From a checkpoint of a small transformer trained on Wikipedia.
Architecture: rotary positions, untied embeddings.
Training: 156M tokens, 2378 steps.
Each number is 128 + 24 x the weight over its row's rms, rounded and kept within 0 to 255. Layers, rows and columns count from 0. Numbers have three digits each. The size before them is the row's rms in percent of the matrix's.

# layer 11 attention query, 128x128, rms 0.146, rows 90-127, columns 0-63
093:163123123125111152082165144119123069083130122088129147101110160140125103134098140126121095167133140117140103113143135096116172144104126124129163102158107132126154121118104125111148144121113197
100:212179153138106148128087127064098156102098123124116129137141110147095101141141112105106128124114156119157128105095128182112129126103150145107164120152141113128099134123117130147122136093146093
117:111125177133133114122130125082130198113174135134141099133122112105090131088150102071146127119145153104108137122122121135114122150158105119133123061151116094114166138136105136065091138152124093
107:125144118120127152173139132122135131122162117114118126089155135085127126116138139171151103099126133157138145125149077126132140111135081119158122120133103143109102123138146188120123192190145128
107:149145090184109154143097143133117088114131114093151116115171101162166117140145163150159111112134135124142114082157127104137150149118131121151126079112164114170144140133133113125136170097137137
106:151126145130134101143118137157123103107143102116149109132176134102166137139173179121114123118139137100106137163080083090143141143122137139117107133134146143094076100166098106104152165150074099
053:168160118087109125161122097168148139105156127154145151139120102147180112139136127146157133151156149137098157132157122141131100103120101151121127140118097150118134093172173094083094071121109112
053:176112124142155108159104152119157109116124134113139162131133101163089112163144166123098158147110161104157096146112156125110124140178163120136133088116076131143152094156123126124138107131156093
058:162118132133120122118105164142106116118103096119146155116110101100184134120063125109112112094103157162145142097142141129111091149140157137119094100173140115126113130120131125130120124101140154
062:161111148122131115138165128114132113103114122140141144134124114150132127130133145094154080190135117116165125120088101131118155097108112102176129133149129068157101136121086073109127129116121154
068:141157156146108093096150101158139125115125128125118092130134147118092135129122146126167120140168090125162141154119123119067169141124112137169140183154122081132127142103095097129146139171113100
077:146162135104141137080150137116106154104087156125154152128168113155094136117169125138109108146103140101142136138121104122140194141143117122141174102136168124120105171105111094146147126061134123
075:104079155149121104082139139171105142107115120138114111117116170170107100128149143124126124094117100146157158093103100126090126139123163121103132142130173109147142176137140080123090131111089166
092:166116158140093169109094127123158150099099159124134106115187164115116122161124136126126145124102131109121085129171117101158144158118119118146097122083174142125131138132120173104127108146163133
083:082160169111136130099151170147132173122124132183149104108131137138147131157127120103157130116105136115146093137107121133110135112123127106164156148172115064125111132152088120153146109094192152
103:212148125122148150141147100165136130082118129158145112177090123118100122160140142130082137123135123104093159155131109129116171128134127142108112157094164131117137137127104125114116097067139093
121:150138142064123120125100092159164178132143108164131106122082130151138150168098095127104106150126138110103130139141117141151120129109140116139166143106089112142135178145075142148087107104182115
141:113151135142138135153141085131163084123100135158090137128117118086093152152134122153102129104135104124123105114198107094121118166110105113089150107090073133115138136152147158107131117176109104
146:127097125111120119118123115148135116088073132135129115106124146152156187132128177100135122160123118136139132075138106112156126163111127110131114112112119097128124111164162185084126140134160121
150:164143126119150159086126121134141116139199073166104129130074094105108138121158132110170120144122122095135123089113143138107151130129129138113130129139112154149140090123106129121145121090135124
157:133114131124128133135150154167145103121125132116138098139124108106124116162099122110142151115133113147109139146103129169131148101120131098123105092103096150149105117073136145174121106113164160
142:102125143154120111115147094122155105111117076137120142134131123147125113151156149169135104152126107116178109094107142167134136123084128147113127171127128132121090133130138189123088090136127095
043:145131117134156116151117093126157091121068141133076119075126119172146101110174136144124142117091100134159119088145147110153146137142149128148125136110142130138161131136107143110105129156071114
059:129115110088153155139132123127117138138086085125100161147119162117117124157138145110134075118160146157126153120160108127136128169105114168115122097156142130170116120103112136144149088159104145
056:139179171136072094120161128167127139144116154098108110122134146095128145122113135081128119140159127127134123150136097112150114142094107136122099151175132132132138052121134153158135134104126137
062:147083115131138160150077119113103096131145140144118103121183130164088131130137105161141081113129143063131094119115141116122134140150151134112145094115133096165146142131077108104115104068171116
056:109107114112130145106073120144101129113142152111113117137132117099167160128151118161120134115150134140093108154150140145142076140126098152104132132085126108115137100134116131089114125128132111
061:164170110104134102081127155157156111117118171114116097137130117082164117128118140095115107143136090121099126091158110089065144128123111135127093143137172112137116141103140130072112117164142152
070:115107138154130105100141113147165077096126105131115118132123089116170157129121154092140114121160117130149094188126169134108125164122109103154154181132144114117142097109076118125146110127133099
078:129105109136122122124138147140147108129137112131091138115158107089179141132088122124130099130138115138090149121163123145132122134134119152129151105170085165122117092127135153132150155135111104
079:108114187124119107123093108124112139094127118111112085128113116144127179095142141145165119125123082109134115142105121145119154083118119118131121167115073131176137082075135114160130149100149130
106:162147097127133156173141142141125161140097148175136156142137168101101105174176126134126124129133143138118112114157110101133129142126149152107103098125188106127097172154141142132157070099123101
114:095134130099143116155130098156138146154145086146144117108126158147122177130125089130156122157157105109125144113137078154102163097119106154130163141079100130157159090094143159147132121121170119
143:118114133116122142123100153121131096132133138131152084129109134140111138103119143134109181150131141076134101115070114188143150149141121138111121125148127130157147153159154101145120121091149122
147:100127149131113131156115119119126144174114096119115147158069166104158126129153125112145176106121122112140131137143146121143118126086099101108145175101082140123143149123164155144144140115124141
153:070164092090139132091141079077132150135124110119117164138146099167115115140102136115116147073160130146128128116121156087131158105111193125096130175109115114113169140136136112131135102132116107
152:139160169092114095141124176148154115124144140100177111112147108161113116157159127086096117136120092126147126151126144151111164154147103124128160114126087088138199138123146127115100102146105113
156:121152160111136144087112145133122140102141115145085133114098163109135180109106130136125145141154113100128148123064141136149151168091170100112138108123147140090125153120139114113212115129087110
# layer 11 attention key, 128x128, rms 0.148, rows 90-127, columns 0-63
095:166086140130131130126151150109121151121144085104117182121111108119127136137129111101128132153100120173077133104160149121101102174120099130145128104120138124108122143132162086120161139163103128
100:162090190133121095115129159142131123111087171146115129159129115148098111119130124163125166152092140124136125142107145140101130091104155099128154122153142109137116183143094099165131134114155121
106:113156121114119112120069172104088165169109136114138143169143100145136122120165118114092154100169153090134138108112091126140092169102134111054147076134140096119178190152119138104145122148148126
102:134154114106133129146126105103117132137085100136127137124140116126142122102116122151130118066103123123152128113120110143160145093104115113124142133125136151131153119184106189062115131188090107
114:155139114150117117190137126114080086136124142150128099116161089138149123125120138133136090131087134150179106143137134156148120173091140126122124106119144131141086135130140099122133120113150115
103:114150135136112158159116150153083110127120113117127070138122141154165146109127148139155102127184168097125143139084125113147150153116154134184102151170166144104078147134125131110118143176153114
048:138187122101168125148162128092160151136123126129134113109127155082121108170102149111132149124091080101115155136122131106075105150142135105138130101141148132112134111113126094141122097165166133
053:127146103123151138152090184169124124156125142120147178113089110101130134115128099146175095128095149122111144098138091151131121130085118131124143148133144145141094112148150126115127120116146147
055:140127109124125137163090176138151133100095125132135133106106123126110141142136157100108132161148095069132116095160170153120099127119157106125127133150139089153169152116106138161141141136120126
054:152149149141178155083169128152147146148132150136110172117130131129134145179119154159097110093118143160120139137103123098140148134123126077166140108114102149116117139120144158138108175106162173
066:155097170137137155108149117143149109137129140102116115131120147138082093083074132132131089158111151134154132119106092114146109128116166092076152138147086156125159130085112131124175139114123162
071:099111146101150152107143150107100145107138131162086164132122123115126141099110113115117171116140122142160112062124112119134097112091126135170098061131114152112133151121117150111144143129097097
085:138141177098158148115153119139135119113100171131123127135132170115098112094101148107081102133106115162152093136123089163133143132092149076143149164101120137106144144123128115147129142128112121
080:188147108104113129121089101149104098156133138114139113101162147154083098106133143107085148133134089107154098145107117117108121096105134091151129159115170110142145090124125121112085130103148113
071:066142114131137149105088122149154119132116114114115139129114136115136117139094109137186092150143113112135114101127088145126130143085118109108163137127091156134090132128131131104145152112135166
095:115148117126123131148134122104179129127196121097092071138074164130147181117133137173106151129133131167128197146125151125140103144112104135110125110141079110117110113110145140135139112124147146
130:126131090136135111117138149126119121097164129138131165116131112118114129118115104107122092153114083121149081124114114142127120121145100090138131135117160119141134120149080120117122083119108096
166:089177104150143116111122124130170160104113120140099140132156162113129127124150144124080123129101115161119143082145118094107111138125140134079119120114104153135133183112135149120131153153153153
150:108148099093097148152157146131091156109102104145131156158117132113111108090093196191098105144111151131127097115155118099107133138122117113150149102117162168155126127160134126099097118167131130
137:140106149113109121136145112114145146154172127144166118120112134165125121081187115159141104125126088105140132106134125146089168152129110127145145077111128116081136118129142124148144143146103128
153:129071137115155119086153123144167129150143078118182171114114121096171086139109146128132128132124115133097153146130121126151109153113122121157126104116147098160102064110173166146160115125107115
148:119136074122120114137121143101199132108155114164169124138094142160159142104131146149159150155155094170153107119138106155085089144112133117143174183110109137121099106099099141137171136191152124
051:155087123123136153140191129098123148139120135171134178113148138130109141099087150119114106147115149142111115090131122062142135127126050125105082131103149142123143098105098127098144142150127168
050:080142149121134153134112096110137110136085167078101156152147122127054124105102121118130112167137082093154120078101163103125112114118147125164135106165132115082149098115106114127096127098137141
051:126091090149094108140103121114136164103071132125142116095120146128141140157144121109145106145160141121149161102096116114139138100156119131140092093177135130130094122104128146147109136126151112
059:133109150089166159122129119090146105126144145126110125138126103128127107073129157103133188136137108115162123068136098124138138125116181124108137114135091143140138119144124174122158122103088133
061:128158121115115083111148124145134160133135141165161084138097127149136140114135145134144162134122138116156122178120135142161125143090159094074143088120120148126085152106138125145135108112060141
061:162131124112136138099114162128146122158068127129116181062133127175135167081134129133117086128116129164158154117124146144108145132121117105103133146141168136158154159119127092148200122121087136
075:122151141105119153095129139171142128158103066116172097096075142163107106113128122141127079119092118157129148146064122163130127147136154106113171145098133135122128131124106124156107121098137157
087:153118105111129123145088094142189094144126143085112124083130092148098103163107166147126091125144125106160132156146147119136151134115121139130148123117163156157099142136136146134114143106154109
080:091157126127122127128117113148172100140111143104119093145101122148116123145137150220075139142085130148100189151118147105130110141140133151104120145120126125133126102115153124144120108103170169
108:160116141105134111134156150158108125094132136155121133134152155129082101126156114120109085139129107115108080111143099114109155110164127123132129150122145116141161142127078082147131087090130100
128:100151154127111149115093132172157142107141112112113123138109161148118133139118112116141069152179128104122103112155118103114142122120092149041134118115115158156124172105119106136142114087164137
139:175095124130110118124118105147137131139115130089139127121136086140110095123130127155122121121097154076090104134130110119145136132125135124136171140101101139072144118171144117161094133115109102
164:130148115143112133144114120164124106159066116175106146121087126115145095119138123143117080141170121168145130114131174157141138126120145096092122135135125137145154128109150127140083141163133142
153:141135158125173073122102130160092115081154128117113156096106141150080095157126150142127140114101118159110107086137121162131161111130156113135124155129117114108126101164115099122149157123083118
145:103125092119133126120131170117126137161153116170130118085126109123152116114142170095110140179082146105119131136139103146105126179142151115127155074116118104121180102136086106144120138117091088
154:106156107121105105131158106116176156099121114138105096122144166124123107113095144120159162128133157142097108114119124132111129148157103102152155139165146133120122134145197119158172120130082134
# layer 11 attention value, 128x128, rms 0.195, rows 64-127, columns 0-63
105:092146154120093086129118153125127132128106115152196150118142099140164122111127145125105159128139148121126163145073160118116097094123107130109147130137132150121123131106083142156171116130088156
101:101127144136148125136105093096131113077159111098122090158102136120174101103117106193120143090128096116151105151098155133164118101142137101144110141118127084143160128134120100092081131088112104
096:101123107132089148104128108111097156111119110143101097063132140117125121132129145137117160121157090097109135163153094196175138087099135156102145116097094127151136140101115169146125105160152125
088:127106183136129122105117117131125110097120147118135090148080101139159127160117141105109142135135123194157094107128110108119098151124173159125101147176132109120111111135128162155137107118084127
096:127119152074131088149130171122134173130130143104121136133134149127081128117136141124100166148131128162108145110103147160124127146075159156163135099117133095143149142144168111131085097144128116
118:130156111178129146104116111096131129162138158163056136113153143138140087106124142139136097096111126128143109157109108133139138119126122153142131119142115149134153091099147123115107106121115139
122:133117143112164179130123097138123157099139127175123094092129099132153133127120113117168158098177127101135108138100148101108165101140142111112095153129176143133167178108146149147155138111174156
108:100090170110149096148066138089153156146118131145139149114144124173109140136136115130170138153138089167136076118155190127129143113139125095176145140123126185122132112112110154128106108152093126
112:138122114084160115154144138134113128136138114098094078154098118132128116139121120182106158152094089118137135102174097147078140117102118111101131144139127190095134140133098119135133142098116165
108:137082165117106105080109117144133116176136127133161135136138102109074215143154136132113148117114160145099101109143113136127084168108158087119125123135159183116141119138140147121147119131106114
109:104129104140111080082100140116095080113134137088165135143151153139171098120120102123146088134128154131125134075127145127150179192136115180168134158131112121130125155133127161096145109112128109
097:135124150129132118131123134105095151097128135111145099110132088167121149139111129134142165124129088106101126126146160120118082147096138146087180104079146138134142130124114145145173120137139117
101:107128134105096137118156169128116108117117163117111143113143156172130132157114141106169130149142136095133120113147093060061083137095136091115158166135097135135111142137135137124138154137105154
090:147138139125146194145133102134154108106166144147132128107143127145137145099104141140119100126126132109140117139140135171100135138120099133124115113161135104074129125105142154171178111108147153
103:129109148141153160116099111169157117150148104179106111140129139173122135132101174121105132151127175117168136145141135141129132088077126129138127159149125148089133130098179127104088145075111125
119:131141113165052095160154120151135078091119148130070120145139119148144114112128097139129138108115136148162145085106112135124130127126152151143136090089142095183153149114144127167115130088140117
105:132144094149148117109130182132114118120095062114156145138143134166133122165116126151133110103126134135131165131162093127092129129129146122140139136105163102145151174095105102165090152149083113
107:125109151119102104150168187129125107120157102113127083152140131123090079119142110140150120065083098155147143107131133114122094149144118148102162148156113140119148174082159156154121141147157116
103:126123123119101161148121184088134104091105174106144097118111128103120118116159131131169127090084145144152115133141093184123148094139106126140121122169105154168140075105121152142136092175142149
099:145126159148141168127133105102125163126127118161152144116058110092121108119133129135138170122146153117149092121134125122129129110120124115145078121127137137151130136145107158125133099087134102
100:127106139084122122094132119137141124157149111113157153112127162157141083128108103156106125083124160110132142113111116140120125122166121122126112082168098096156119184116146096084133131131102138
100:134160062142134138099146101120137122101128120157098129140105104155132117110142146136127171108106099087128151135149133140162139106151143140112192091096110168113136115089093132160112131096132125
100:122151109046128133114121106156147122162115132088132100110113140108103163124089162097103130109140104096127113128161091172122114098128086125158126127145133132122138129117127177149123149147111152
104:146098110167108123112142159140147146140109122105162155127187100182095143103110113100129152109062145076135157164152148111143121149102099133140119105149085102120151120156102122122122125114151104
097:152068113114142070116112099166169110132133139113132123131112122051156129123164113127125136145157172144111124137168161118110114145157155145158140140104151108146132153102112143104098146093126161
115:135121135089174100137110136136149137179105143131122122177105125109150094093149134148134113151176105119161100119121135101130092078116110150134102120114113127123135114159132079176146119145124112
100:146119162133132148093100100178160091131145105167128158173140119146138153121099132107150127128127162160143126154119181146134175113118115178098112144143120098177092107139147110103153080132112122
110:150133152140146121086137133137110121127128150144162105105117143110123112106149154051158140138115130148129131108159086123134103111090108151112119098126123144098106137124161064141141105150149143
109:113130162111098168118139113147124109130142128168129143148123153128115119144113144125125090092116087129110101138132097096149130081121116133125108142197090160100122129138131100114154159117122101
104:128113115124127124097160147143106126119103156117110121118131144079104129129143106128125169148192132175099126129143163148143161115189138171112115138133113096139150133109156118136151136180108100
101:181114164156121110125091190133135147132155127115111120152110121144101135182105124110098159159144168104105117090135146109112181144102111102122140093120154112130122114161121155115185127127106114
110:136137119161157154148131137147169138127147137151128175129198095144134117165099144144134122117100086142138129139171120101123078119156107105102140138210139128175118142146124128154120118081115139
100:127146182099071127087140099120120125099101078088111135129121130151147130087160120105138158119088122107155134078120128128121116127153088171148172112093142159172132118080123115125087110132128103
100:141080138103121155142118116177117106147090145082120136130104136100114155085101149118146120151128132146099151154135101140108135145154153142137129121118124128140109180149145145132099133164171115
103:090142160102127126153074133127130133133159127126176107132171120081144105162150169105162152162132098128143080130162121161110137121134133161115117138115115110128146151137170150151109116160133139
103:115141097082134154111106135099098123152146140130125138108133108124163156135144151100170183145111127105081125139141133111122147107097124132154099144119134092136107157091134132155127142094176169
106:100084125098128074160132096100147133105127077104118111138190108117136110115125120179123122146147127174115112131161127115120150102150116118152097081123143114115120147101137123102079128125083151
106:137141115163104171117092135137120121100183164164151139119125118163143121129140124118165135089105151117143115135117118123126109157161128107136096164148144130123137147093166111177066124167086123
100:121151138102103123150148152124128122119134117109114110129156140165117141156138116106105083158152158111114118099093117163123125131131216139120087109160155133112145112100116154115128111138111134
111:105127081097143114078087123122141134129104120141148090164141111124106114124139118106110126095133103130090131191114121145154100120192137165108144118122149153100098104107118083144127123116117146
104:130145137115166090161118165105120132161138112110124134088114145117158137142115160160185141154091095066157126133119103090142161108147133121106134140169124109133124149118113111147118154128084129
096:112153125185173136124133126122141136099124140084091157128137144182140129082133120119125173131142128088172153160139127124169105168121160132137153149112131110149118093137145119119135132136129162
103:139113161096154179156126141161101104140156114126079061146099146124117080118105144134162128128116069109127124121140138131151076123113107131129198098142129161163119141152090121144140137124115136
106:109166145149093103126123135106110131161111108122121085128112079153113119117113132158119160161173165143121171134157116120152162134097115072143154124113161188093143109151105158146111135109174112
103:126079128092091103151150122143128075109133123108141119152190153113131132127116134110102166109166095062179114151164124128096152146177107141130150124163139130119153118117142156083105172108137111
113:124111172126127152098126154139155091114111104147123091112107121100133106118095138110131136136091160108173111153101133157116087113153138083123096133131080162132143134136109121148138106117131120
106:095125106116152091110145098115112106146138169101121142145164128175145091089116141116140126091121129123101127119166125167101111114131146136092164160167097125099137141114087185120127119129132154
098:119138126163125131133168175121105128127113177101149116114119088125093149146113102136095126114142148102135129129151125172086108125098172135167160071146113127135130128072124069128149145133091159
105:150119112151144106127127149138109129184119165124102111096129134155119149169140116132110136136121127162110151107138097158103099127120076122098115151138166114166136103146127126187097130115115101
106:124115127116115068141147114136147134129139142151148165085107117147161138120135125121118114148125119118115064157142173112139102118144160127119168160136134155144117133125133091145111122113120147
113:143102119124115112094125148110147154189108120121099158165091181132172095159125128117172117146138086154124120134136155150112135118129124084122130103112166108153140189100173098091132139168140115
108:125155153148130082156120108126153092124138098136137093126174127113146143125113123173161108152144129153150104102151158144149125123181139131158131120132120135121104136145088137182141143101155134
100:150155113152122152152145143114171136151104134115123097145122124164121161147128156139179134082123104143121130116182129119162174078184157119143120103154099125133136093114142139164158104141125078
104:142141089149094160141143140158142116085142104125105161139130124130135117200111160133144146107113117084129093125120136211138144174166158135151111130106170114130153164138129148118141149122129105
110:119148107112152116114148145126145134143116107149138076168133175150101127091131144097118082156105136102171116154134102129171083121158117141165094158150110081150123131151110115119070164109123126
105:120161142134135169143127120129142170162134143097194160132148110124107090125116138096119142119122083134122154138160146143136133146154119127120109164113149178124125105184108095174138147154103121
102:117133166090117134122189096127130082123127175177123103155112144169137130132131117124125112065127095151128137116132153062153118126097161143137076100111157115129122135142136146125147130106121156
103:111091124111119159133159091112088140121112083121103102071085133116099162155118097124108138076105169101144123141105141180165121101126156119135170147123153139098117160129111132107131097100148161
103:136108123061105111149106190141102150125114119133138129094125155198080142135119114122113118082149115119096140143142148095110128133157156117111158137068120129172128129125157126124137114154126110
109:116104130114140137153112108154168132105101146137121114070123151148097111165116087141152143152144095087134132099128111130141131088104153109129114099114108117151089106131127163095086137133109118
108:127158167074113130098097094125095115117120122129141115125128151134103143146114151125100140141136131116130165167153102159150119111138137115135099115112132132132119130122141136093163194130140125
104:133160142139117101104169138113137125133145114178123182131115105161137102142151121148093095123172106104116077189118121146088138110130127119125084138111130117132116133158106175136129154155149128
100:124144112139143149098155115130149157120152153148143143084093131134127147115117132149134170133161165125096089115153121173152118095149081170120114101100154109175131132119097142140117150129099130
106:101108114098150126117169108133129162120116115130121145167156090119124159163123095145138138145179124124148146139124108157137139151073080135128129130117094146139138121146142118145108130059139136
# layer 11 attention output (transposed), 128x128, rms 0.175, rows 64-127, columns 0-63
106:104104119130156149117095110176085117175123118123125092082100122132139106099136159120166150151123145119140121064160103148098123138128142131161142090143118134126103099162126086158128128145139104
097:123093154083107122095133143131119098175144158131139102152142138137056127127129113126120099162141130121097162132178136179116155128142101166093143152133118154122179087125115133139134156171147140
101:099128158103138076163107159161141139148162122149163121127090154140138107126122083094101179125102153123151106105115164142100083157154147132119138168126123119140127105084149122153098159067141065
090:070126123162145131118145143158129160188124124127120126105172137098115097140154155146175147139114129092114121108086130133153154118158106138132122088114095134136118143102162086139136129142153133
094:131165137177126131142147126156137162128081127108140096137132134139160153168135112071141143138159140091132163129153113116105109129145131114124162059138088143162147125110114136130154117135138126
129:108120134084139127138162109115139150044129125120166091124121158136110138111177094146107111137143118135144128105105130116136149125096119135136131197116144140108067155116124110160150139136153139
122:126166097140090152134117152121133105194114135139133142159122154123143137158093170120136086143116142152131163160163142135106102127081150127083152148137111109110166182134108123094098131119117133
106:126143100140132124105130091120168095133123109111145132120096122149138110132120144178135117140137101057106154147122102105148154104112104137128085141147143136160121113129141095146183104149180119
109:083090138140127117110108141181105126114119158141126160096112138142116108108104165113147128098135144142106161147131124091136139152138157156126127147104117125122128128114110109134108127086096153
103:116160119125145092115117117157162052084091150111120127137113128162151099121107123131164092149114137116122145113114142115128187128142123122185135034133142115158122131154118115135108107090121137
107:146117169151127167172163124153105196135143117136096122151132114124133169132100121165098139122127138108142097132141082128100097100129138076122133111122128089133144113152158087166124155156161130
101:144110162124124099135127139140168115197133140154125166091092133123138111128178127139152139096147148128118125139134102139149123129117154124175114071135083146083159109127130110124122100113096106
098:145126154142124137123132112144136078140089085113138129108124110097167151096107169178129126114139116122139131123145157154127117148163147126179107111163139068114122092146120083098130111155085147
085:162136092123109119140159118101126183137165165109130152142118118141095115123147118121158122159101112152106119120088159123174087141115145094097177164150154202120120151133108114107153138127115122
103:096157100115095122141162134099125114085132155133126141108121119135114148130148124127097170148094086157082102099132125133078146155120126118161091202149164135147110149137134164138137135146139149
118:130121160142145144115158158134143172159144143073080108108101117121150173135116131121120124122138128100092102101125141140130105139139115128153131137140104173128120099124168129123152127128157168
104:125133138148104145107139113109074117114139152121125139151124118095130138105104136126108178100125127140156118129102163131157109139171130146148115111112146106104178149162144125102124113106131169
109:150124119132157113124120165104136121121145124104112152140139154117165145163089191147115189181143130173127150139129098110133115136098115141125107106129137135131136125131125085084108111182164157
100:141128152125158071132125139159139132167125126134086155161178132136132154113141145115088170137145119105145116139150129136163123141113126132095140150149154117121144183178122086116120155110133114
098:136136100137077105144123062105159097142164124161090095123142128136139135152087136129120110157111134078120108176169126123134133130120090161096148178113112139135113122113160144180110109136148078
106:129127142147100146107121159128122126099133154129150131149136088091133133127132120138107142148145136131122159132140104111146115145129169105096158105083162134088161091152145118114114152116113113
102:100160151113120106131163104129138164153126104115144110065101119089138116079128113111118101144157111135117117096107098178110134181146117141113108159133121122112115135121108140127141155095078117
100:111112161165111151191148126105127104126101105153127145132111128165133078136120149158140147136102107128112133125098120107152149127159154110147103117166188122143142157144147157092107111107121119
106:232112121125092124163118084094136157128170151117156099104127131114147160131149131103112138142149081104084146108126117140115120126155178142140145121139143134137094111144194135130115148188126099
095:116184104139111167100138149108132150099092089106119136146131152140094126106135117152129129110111136081148119143100112133135132102125101157105125117116108183114139078081173121140111168156146144
121:091145115152102120120112108111149095112125149136118143146188099140091115120122144126148121135098160108117133137130108162105136127157100148139149176116134121120109158111128159107147132123110171
098:068173093110117129141121157047127132084140129151122098128105133144136113095123123116106123143134147134120118119153101111119115130160148116118138119080106129081124121133153118123138192117135111
108:110126132161115092133162085172132124094124080145129143130151110100117133092085109103125149122135149164114154131083165140168144153157135127151154113109090130123128140123110183151114122102093112
108:103081113095154131133136101139138122150121125157143142122173142117136112113123117140149110160110138151141127146131160101109149172118135107128156117095172143160120137178119168079120125102128144
098:158140158141147155152131143090128116123131111122125149182150081130129107175106129104114150105125118103159120132124092142105104106085099159163100145095147168105162150149115131144056136119126136
106:184154082137122136166158104123095085156083104129148113125148078171137117094100152144151109129085133141134120152141139139129108080092120102159119061167105140127139139125127101142152102140147063
113:136127103151114106115168137090131120116158121095170093161098146126157137094122150121142111111156148137093128092126164128150119119121144170155141092103139143107101155160145126125143151170113153
098:129157141107132127159130149111135142152125123111115174150142100130164136152116086159115123088158123129153118174165156143136140108096092099148124113163119125053159113168165130128164148068136121
098:098143099140111069132157110138146136078168145134111122124129125164150079122116109117162143106168155119129093162122103117107161105141116142130103167088124126124138110133083111126148169113113136
097:112101167155128156099142154138174152110129113104106115110079112135118107130154107121111119101086162153118145151096138090112127093164127135139143127130135077104132136144128146070123139129127111
103:118143137119123118186152139112166131135122107133102072121102144143092151120092138140087112105149149176135126102133136159174117154145148137143143144175119131093084149155133120109138111145101141
098:080117098112109160111133137095149087125100156136148122175072136121111113127163118105094149081129166111123103093130103174156126112140126168120130110127131080109110109165132123141138110116162133
102:137127148105094109112132160118150120149132113135130133096154152065125153118135120121094109154141084107105140133125127099149115161116140086090125143126131121136139156147129130088139130099144128
100:111127139152132110077159138118102131149171144089140115131149089132126133079143113137147159097094157178157152101132146170119105114152117104135148163176129133145128144131116133108121110139151115
107:125122124112145121122147119127080145095137130133111189110118135089146125136048124126131128109104093123131131094167124070128135114124129103162121113151111121117121175161112143155162096144149115
103:158141121148060149095103137194116141127108135121139123162093111142137138097117143046094175147120131148099128152148129158109086174094128092153131111111134142142072135133135158147148132093113171
099:129074134094099126129107123208121132188147094126141093105143122122137124137100113145099107100139125105112123103123136175105102167119142122118138144144142118099164160158150115138111133152115098
098:132146103138118089142126145157178148134133098127136124122107129151135206118137137123131111101124144139115167154154107130083133108156164158106109129167161105123125131121167152093144117167091106
104:075098134090121140171173138156130127146080144104138142141138128121117123114143174127146134154075130119184150111118089166143131120130141150111121139147120115161169163100105146049135126130151154
105:110182128089176150139112120114101150129140120140098142125109137099132146092184074141102125109143120137121086159131117159160095120143185132148117124113125161123136095161103142189094082128110132
108:118143155134130121127104143118101107114122104103125155117124128130155131160131093097096113142155120162116128113130094141134115094100111118104135105152151092127115119155138131134102143140179148
103:128112140152109174156125140097125075150111112152136153123115135132150142164144107143114148154160171072174166137113158123117085138152156124174135124096117123125139113143111125182160095145121119
099:100140140166147163152108132128143107099095116133127091135132128125104145097169159112147148129170114135098126115121123104117136103125160108103095141099098112119156122111134159129135141127158110
102:135120135158122102119114132151157149135130136127155169124142111109135098134114100125174149124125126125145103174143129115157107192093150132110152129098131118144123088078132100100132102146140107
104:160117140118125148098163118130139134127104129120089134132121145129123118116147131130130136151131110159128138115102181152148165124143072108128097092144126121120065126142101123136098141105128066
110:125128108094166156100099129179122155143076140155174104091141092105140123109137166110109131139164124142159134133124088110152126117161119130137137129158137091099088125107134106129127153131147123
109:096115123142112124098130102141109117144108145087120121153079121116141154124098132112132153137141124156143117109099094109150125104123141140141142101089113147135153133101136149132086085120112075
097:162130161159113103149144121140113094144178115106151170097111118087133117107114144100092146150111157101114129147125128116123141168143123116125096111074111080117150148101107131145123130126121130
108:128102160142160124107127103106083147137122133118127128141161116111100110099179116130115135127129179158113123144099130092127100123116143122103125152123106151123161172085087154151147111094128102
109:141139104119106130138085093103110088149166152086126138156096114107151151109107101131093115114121121126128144080091113143151110139135119076101180168110161106133156121139127146148143110144148135
101:129080127174122102107102167110123123132134159130092121083127159151139148085162114118148130145110090111127144127135091125132112107101123122138129149135079123109161148076171134057140089104107119
099:155138116151120131160136112142116096116145150129109132140145114096150115082145172163123127144112145095108138132109143157145136150176141126116110158138107158163105074172141132082121115134138136
101:145144112152144192139149140141132125102090156135133172159140105158148136091134122136139105131157115125100088158113160168099096125159144155113089159122139113128091130088108145160135119112101146
103:082145121151174102089151110111136106135124096103134144094147095128105102158126140115088139124135125123167159108109154122153102170091110147120095110123100155128142143124126145102122132174081176
108:141156119093146087112089138111108142130136127132154117133132134118114149121166131112161192147123178140129099149160114120108122154150096147098123143156099144120142143161103100140139156161098128
104:172132100153144098151145100122148133148082141085103115166126069161129110143134089138150145143115094125163146133114140094098141153134144124121148116165110105125129114156108113109142141083147128
102:105096069078122109120115107121138131162145117081112080144142122086109122145118092133156106133144155152169135135121131095143140161159095102140134153130154130133107124084135144138123121135086103
099:133121171089083089145107157154147152127101129095135121114117127128146114099115181110173127129117154115104165156115069119121129155104169136095121173136129180104133094176152124134111098126173099
099:127137099117115149172099142120123164141125133136134125086097114126120106119121126109142128137119149135140135121109130107128157121114119128110101124099121098100121118124091138128157089170139143
# layer 11 MLP gate, 512x128, rms 0.191, rows 0-3, columns 0-63
102:145119129092119116150136141141096092162163091138120125115138116128108105124128136107102150163144106132133115136122108087166154133145103135104127113150116112141139137134097138131143117130114151
100:110118122090090133132153154150116179120108147166145140099142165109156122037136108155133130097109145148099156140113131101128112118084113112142107127152153135128127123138159123134146138110112121
098:128114140145118137100097172139124147113123111147093120119110117136144111104074133139094113169099080083154174134110118168140110189158121134078132140151154129162105171101112174144124115129130152
095:121168109095084143157076106128149163150154114118094136161122155158153139136126131134150103124105101105068150119119138128115126140108145082153161160104095136099127115091119124105132126145144133
# layer 11 MLP up, 512x128, rms 0.195, rows 0-2, columns 0-63
100:114099139184091119118075140131157147116142139120150112098149119140120128156113133117122150145146139107133126163117130132087101136158092127106134138178106110135139154115141141144102090090108145
102:133092141117144113173146105125127127135129123142116133133138181081115091135123130087107142131111092143133093113144118143140135139083156112083158126081136105087144089120160120104103104138098122
109:131207109128124136119133141138135127127122115124133115117141130194078131103139145137106119128172120104181138104127145173139143139135094134150112103139159119109104126151152163108139079158166167
# layer 11 MLP down (transposed), 512x128, rms 0.192, rows 0-2, columns 0-63
096:122157147109144134134098201131131138112098145149086117121102129084119112126116127137105162147085101107127087115115155100146112108132142129122136143154136139146132095120114131106073152130152122
108:164137112118155134127142147162096113121122117133134115102121149128089151144116142134152130132111087152161110106093105106143114144137153152134144162118117133097171138153109148142144157136183123
114:141122124112101144110146130165089167118161163129129171101141112147095139119101128167132094161138137131119144112091118173141159112183083152124134119150138141100093127144138136108148124200147145